Weights of a small transformer language model: MLP 2048 tanh GELU.
Each number is 128 + 24 x the weight over its row's rms, rounded and kept within 0 to 255. Layers, rows and columns count from 0. Numbers have three digits each. The size before them is the row's rms in percent of the matrix's.

# layer 4 MLP up, 2048x512, rms 0.0703, rows 647-696, columns 384-447
095:125139138112148141090092108134144137085115126128116136154112119111172138123095115093115140134135181092054139151133089117164112126126141132175119121120135096105145168096106083115176145112116136
102:118145152091115079162141134135134100142119135161120112104140097129090149121141112130097165157067139097108090127112096080084105105126183166092102108166134091149159161136122135130124114142149165
099:168110134150128145151106126117154146098146132094124109125158118097137137113061106174125127142115098168116147155130127158175128144093138187105073139150097160108141118085122105110107132132145152
109:165092115093133115128124163144175114076101134112108113077091123124126172129159131090124116108157109137115114165152119147099085164140166126140107182144117147138114128099127149122139076147107123
107:150123116119155098168159178096089162153136157077151127127175148095123157140133124080101128117147138133146110106124127124160136140183135139114156109131114143117091137071097137174138120142122147
112:126120102116130104131144113154095130120113119125113112146122083091101103111092140134124138142137165156145114146144117098100105144147151131165147141123105117122151137147136192112112114107115108
100:116123138127138100107169120146135154154111099110134149161107138123129138075169140136118110125160132109132098102121130135111114140103168120126123065146122149073109125156120152123147138142144112
100:071109110100115165190166133073162157105110151122096113125125139125145101164125132113132114106133139155177146121098134141107140100114097098147121156105146121113126106142098107163103177156150126
093:083141155096093146112113145107116154151133093145136142132098086158172130145169122096081104158105142151131108104089147104128102111128092130112089138168183137115124099162139091111141126116158126
105:129114126118158151144128134143123148116128181118120141107129159121115122157109145067116143125112150124148108130124094163137135113124073115154111136111099072156100125089095159168094079167165153
094:112156147103138087088124123107141121153127162111114120168096178098176117110095153128136131128129113134124094125122103121158134090122112123165137159067104112100134095128166121130109166157150141
102:123107116155127119099171080137140163133140145156092099145100147141140146177082134153118141117155106109137149112096116099131095120116150138119109112085114138113127138133138151182176136119144145
086:140138107140085085144179077146133190148149122136115144111122138153074125086116116101119114128152154100135120161142173141156114105117127136145147120125142113144116154135129151129075093138128170
103:168149133153120106128130132094103091149111149141098138128094106104117113122149097167130161112134134132111132143131095098166132120109148141114139087110137117124136124149104125140144134128077140
097:124128097111116130118111139153189151157150154145153130118104128103170155103121130166115135076130163088130162152133101108135139159102104107133135151165142153152147124100091143111117123128129114
108:129133121121155166102101135133113089114105131161089134112095155143080163130139140159113115123091128137138120168135098167143160113132131137148125156123124135113104120155181142133131102111104092
104:131153143113128110139136151102109139165118137120151149114130153124136131112120142135113096117100142120135124147103140116200132140144118129122122129104135105117134097125135105137114115111112155
104:152153126132108126114092133142113103127117156155124137170113154174129073120099153125103116125089100133131154115116120154137158102099140132091123054126119134140093115131141126134144098141119158
093:123165157126140161121098148116160118148178133146061102110101137174159064162088144133167123112188161136111161099155161108158133226092092151157128108124168122059144120139097155077103122116179131
100:118144136149121149131154122118128102108149100138153115067115161101095156124136167108128109148150126136098143130144137131130147102143138102085118100090074068104152117133127093088126149113114163
120:117124137111133155092101131127155120130142118177131133091169124127143161134115099164116154115101086150122142104118159134187134149139097104138150086122095110151163152120110138084131141168107164
105:099128130161134134155129107139156166097093112147153167127112144097124140157117117150143169164128083117142127114163120105111136148148121145166115116109097169135159095087131130080110139127184075
097:091106145123118139095115114145107122110163065154144092120089150126102128134084152137114142105175095095168194090145134070134155150104096131143129109149178105089138139114126129115142146135111146
100:122157150128170139132117091134155115090145109189129104116132131146074124147138103153174127146114086085146134178116086141102107126112116103130128150121122136129120120150124120125106059125143135
112:191107126080151142095102108125115111139138132116088154095108112132120127136156126091149144119161144151125079135137111113136097147163105134165146140120116135124125118162148128148107147118110167
093:146141094110119154097108125165177114143124106072087139144133146108112120132159148145146104104142124146114119124143150147108124148115155125155124130108094138165134137140141103123121130143124141
098:113120128116163117155132114137156107083142133111131127087093124117173158139151127082091126153144131150134150096086119121148139109135132115124150144136143116133131145107101113112135117129125127
097:157174083088116167159167117147152090083146145167127111144121079152132138121089129130128161145123113141121150119151128140137095150139133161116141125108166129135089102125141149109088135156148180
105:124149133130153111128095131129126183165117158156115172129147099152138122142174139125087136093129141103130094128128126108138108177143145093121132118106131151122148154136108139129145136169136169
099:135161076133123179122123140122157129141104148144170086118143128122159183095131134115143154112118185144126144137160121138143133157155118065146141105093053120099135149139086146110131106140147082
104:146064158127120148090146097149188126168087127138096102127148107110118115146124158097146147145106069139126129082078107106133139134101113168087108173141107106118165131161090130164073103114116129
092:127121130142139116136150150153135156112142121141143115120167167131124111064111114129096161128142130156084115162138119115115116126108133121142179112107161108161130100117142173090125137148097121
100:138140148135125107158173155110122142137158131140116131094151100109116133145136169119187117134137122118065104143120145133153125137167149120090159141109117149117118152103143102087140120131114143
099:125124147159151130132140145107124115127143133135112130106124149154098144102124122134144096151130111150143115105128167141105110130123155117134137134156126098151106088140111127128128123141093067
110:137116131093116161156127110133105108116161157129153146135109137175149106149107149122139100131131122101107126118081107101154130142133119122120095103091173096111147116119118162152182106134099112
103:116127173157169134130157096111139099166141107094086120135108130174139139153088129136128147096094107102117114133112176114108128132176149085156146135138145151124126164119160158182098115097112166
101:128097135104122123135112126103120106122111107088133159126133137157131135173151161093141086128112156115126123089111125114152155116139151121171139119121122114158120074156130117118143159165109121
099:147123152097134111097114094144068118164137113178116225147137090163060140106147115151137140117172136124155128178101155138097169135104186099110127171127153137130132147120132136154099172160106140
107:153104156099086102133100143096116115102168117136097114125184120143148097113150171146160131129124138148130092145127140135070130116099124140125151187132134126085134135111193120130152148139112131
097:124150146103129111166116124139139089179149167119114158099083128119105094121117120115084105097098146130107150152141073185127163169145125110131120112072155137146136075160169135157150099158147173
102:125120146135133086139196167133122138171164133174110130148134150119136135128128131115123136101144102118114104111103086102168092121130130125127107140163098148128148114129155135098118107093134133
102:134098139136147121132101062110128133106117157154089121137095082113112124137126093131111106166117159130146119127130107120136092138136137095113084095153112134108139129141111149125123135154126146
087:110127119137131141165111119126139175129128109091200147093144084155091141126141152109113083135114134127087089121085109105074137109123149152148109117119146143099170136132188144099128075111098152
097:138104113159151100131142131145100119109150123126107106115172125119122081125149153106139121084109126124122156165141124127092112141141133166126166090131124141128129119143097147072132097101119094
107:095166163121101174122141152096168135126141117114160126152141121158133098121155111092123127102126139135163125151121091100105168131115132157141155084149125087109119088085064152112100162140137137
092:132131119177164113134135093137130152148122113116165149160169095105145114128160080095061150156159154101143165129106113106127121083152082122145175140096114131124120129124156137100122110163151141
097:168162113151101109174101103156113134121107119127131142126118095132173136144103120129135079131153130133130135115069109166140156167142141153124175089128196159120164107112148104140169132130150130
094:110136127108150110157162118145177134113106111112117146142162163146137140173112080149147159107095116096147142115158096091125173138109094155142109095087107135135124130139134113120100118094126134
094:136099181129175153109132148175149140154164117113163130157111113117121133128143137107136151138153127097120137115146131128138108127162108126119101095138171122111163148152100123068102110143137137
102:112141114136122138100103125159121145116125125107110102116110123089111125135147129093101177113122147110120134155148159152106130123117123147113108084130166169102159095136062158128142116105140122
# layer 4 MLP down (transposed), 2048x512, rms 0.0658, rows 647-696, columns 384-447
095:130112153129126079128145138138120159155177164099138103143116147106132117120106136133126116097122118129174101121097133107125138110101130124073082133150119119149160131100092101116096136129146132
101:133133126104115139132146150145139141135117118177127172106161158102138132122125161121144093137130122118125118126167155110102104136101107118130162066166094122142136090110093095119069127210109128
098:112114097109069140088174141102097096141152140152120108113122130102122124123144176106124103120172103098166090098116124125133134138124149120137155127093159110128092169100139093129157102158135098
114:102086149063138119090149112130128139160115112142117092117111159123158141132166131074159145116164148140143148130171093120118119139126134088098065174084139143137127148070139143135106112110131103
105:134080140135149124116076103120109145102128134146131129127139119140097126104142088177088111120129092110119140143136134153130132116114147100095110144131131088105153106150093123081128116111128141
115:102116144123142123146163106119138118123079129118114149139127161124087136136178164119120162174126160115123152126119110108115165093092138136116148120113106153158142119126131165162125133115134129
105:181092119103154155123093129082107112137136107109116122108152146136064095175126121116125124146143090125091137091133130104167124136123135119133103130120132155124151135157104164126105100090117139
100:116115110147144134088095118122110114130150107125111129120119119117157143152089098114126120117125145120132074154168139136107112102132111087193121147112147147093108155143110120150162162147146154
094:113120108196123105100157147165140114109160166128132149154110135079136137128135151128125145094101124147154118124163172094150102125092133100125109114155119122080118153137134150093145116104121152
101:111109153096136125099095139126131088163149116115132124124123079140123118134203126175126137125113104136114113156070134109156085124136136138128093132158110104136156106139109165159109112131115111
094:142180178137102180147146137086085090121157135153144112116144116103164111137192125122132137122166149116146120149087145111163113131133110142111157121127140142098140119122145136128126100164088135
101:120104100106168136118159094125101119138170176116171120120107134104108139098101113096112121120118133148097135111143082098098152132118160165120134125094115133106149139093138159123155154114122105
087:134110142137159086130107153143087103163132137127159154186108133149099104093120152128145134137147113158110110084135115130128125170130170137101144156095109125137118104120065143141178152141104129
102:110104132138115156141132078098134132067158120132142148119109136111151126110169161140155112126101115125181126142125103136133150164157083175125122201136103131170095158132160112142145137113165091
099:139139120147129137145161131176150159127127126122115118137138126154130072156109130132106123172053155117148113167127140148154151110097118116084136078127094106113115089126123109115116095147130137
099:114139141138146079150112141124158159115142161102136105141077111133129135110119136142178130072122122166082125112119128150132115108135142127109147106093139169121147126149125073135151146169108142
107:123103129126135132143128147169120146131128132120082129141127107106074129102122115153107148135139141135103125116139118140134125118115120096135130152138097184108103115126108086175113122170118113
104:180115175163170103081152140081149160095099115121168153136147125119120145116107118143200116116130123121154088109101103125123062150125139131125117146132073145125110154136168119146106170128123100
091:143140135123145154153148097134113144129109117086167120175157106095161130120147134156108123113131152103170116120082121100092128170128131102096151115098169075156121119135122130109128130133130099
104:155137103133066152137135102137141113126154099117174153107112127106125080106115093114161116143156109150124139149153126116102161117153114108070086124167197131153149145135101125101123122165136115
121:138144146152169151067121136096128104128131123170126089135087100134128172100104122133114115155151097127128122126113121135151173132137116146135179105125094133139158164130173109097151132153156122
106:138096132135154131122102118101111121118101127101109131166130156109141141138114119150128119132144162111112104123153092099117104140130133165133108118160095163122137136156150125127123141141128100
097:146091127114102157118163115124154130103117097112135083144116114068130152156144112117122163109103113125129115110117126120131105098173115140094148156106112142177112145129149132109109142070087156
094:117095127115141116123184142125133168116132154117112135082099127123113146128122153118154139136152127174173122120116136090129136146121119120132096100106149152137182114107128149174136184150138133
108:092158091116135121146147134091087121136122138120155154112122104141127115182116081117114097164115095142094141120165131136121116103099084181144151147098147171111110115148171143130165098123115136
097:088159178134118076150161099099102154107136147150157119118144094130116149088122135115141139152116163125130159146102124145176130133141101101159111109114118149107102076122079155153159134149129128
095:089114157151122094090089149121151163152116100128131115139132109090144157139140109102122133103128130112126095145105101163124115092141116110115128160153109139138117173086116157093166128135125146
095:118083110086172113101124130089125137158123140130157146133110137123108101104117070143090112149141164127105151126124084109093096124130103161161093144100141135140133120146154115080130133076123126
101:109122120155114125115143148114117094132132081090109139085123139145101132104098108119115129151113134123089122110121122150128139113099155111127083124130113093150103060138107118105113100163116155
101:118078146172104139101141110074099166125108149083118159120074154127136127138153090146143175136085154133157130099098144121156104079092157141121128153129111138094071123111113167155122151120145129
108:144135142164125145115122117144089116103122126115137106135158128131084141123128149077162109144113110138156094128148078130123128188153078124157135139131126136160140153091134126124122163165105125
095:152115179148151134130147118121129100152119096103098137135139129136121154139135146128109173162077166138118107075101088125166182120144143146142120085118142165154113141104134134094143145139133127
103:145141158132081175117133107090148104123158135146161095099099147158160147179092148143139149161157097173142160102120084138086140097123104154131134136153098154130113134134175134102145130113130117
101:143142068167115127120103126151108097124164123156124118136137130152144140153082110128080174126084090074118126084107152160147127156118126134083108122118098123135133122169117148101103174104078084
107:120097102120107134094132130112158104164101098167126128146097106138169149119115124106116105142147116134132125109128125113145132128170131129127114120156122170103047143154116131057109163126168133
099:128146133146139132123136114123128087150134136108078165136104132080117133124129140096162112121117124152103130132123105122089139106111099161104135135112143173084091096144150089096156106112155119
102:086126151158126072177141120130118159141142117118124129134131193132068168071105129098132079140127126121172132147160127132087114139140133121124148144117121157105107112094132160121155150124151091
100:140139130122125113124089120100146108128104111123136097140104137135164118133152105124112102136118152129126115111126153178117096113092124150121104157164122124132196113147084145146150134141081131
104:121157118109124145130101115111141146126122135121094179167127128089101114178113114092140116133140131126093144150122098123129146127104128135127149101138136094047121110154118093112106131092107165
102:145124115128177139108102131105108131156088138143161126134151100117126136185167141121134130095148131094119178144129194108119093148132163114105118171113109099111127172127105109135102117112129121
096:091088115131136145142084134149130107146116147102117141109135123153155116133107100129130109140101151171184136133139168132149153158095108134126155120147096145125137132179111144136137165116134061
105:117150141158148136152122162177123146150053094132141168099151158100197141137124123143152114111123132139149121110180102143153155123134110103128131148163176113129153073139083129117147093136134109
093:130148128152110149151102165114127088133135132116101152117115129124119127121127106119157173133144159159120144139133130090120148135097141124106159114133099085145117084127131139101124131120137118
099:174127116146150130116132146127125193077159144103149114116111122128111140108110136129155122123184098140101118133105128097127109077163109076131121120128140164088149130115133105132112133134097121
108:151155119144176110154151097126140167143132152108101115109123156107100136126149147128164159116081135094141122152131104138147135108119143175106136103120148120115152154134106133164109176126120178
093:133121114172103126101111095155132121119101145124148136166139133134144122117105157161179121103123149107142134129124103155163122176116125169097111100133179142112125177178122106141135135125127092
097:148091132107122183057105146120138140125120117162148151108146158095126131112118150101110128136113128100139131106085083124098077105097121121124169115124108137113093159131160141121168170135112112
091:144085127131128143118139147156136082101113113191121153165091112127128147092085189161140148104126164118109091152111149139125095110104161146176164116187141126101108143174100125115121185176160142
097:125137132129187124098124133115117156110168133107143122163137149115125108128080130085139145139126113105115159165139097119156118115142105155103115070140143128174109172107152165157136142122122112
096:126186118138115102092115142109137147122095127106110146141146119182104118119124135166118126146110115151142109082138181148130129128129117092085177109150140108152128128134113119131144132169120110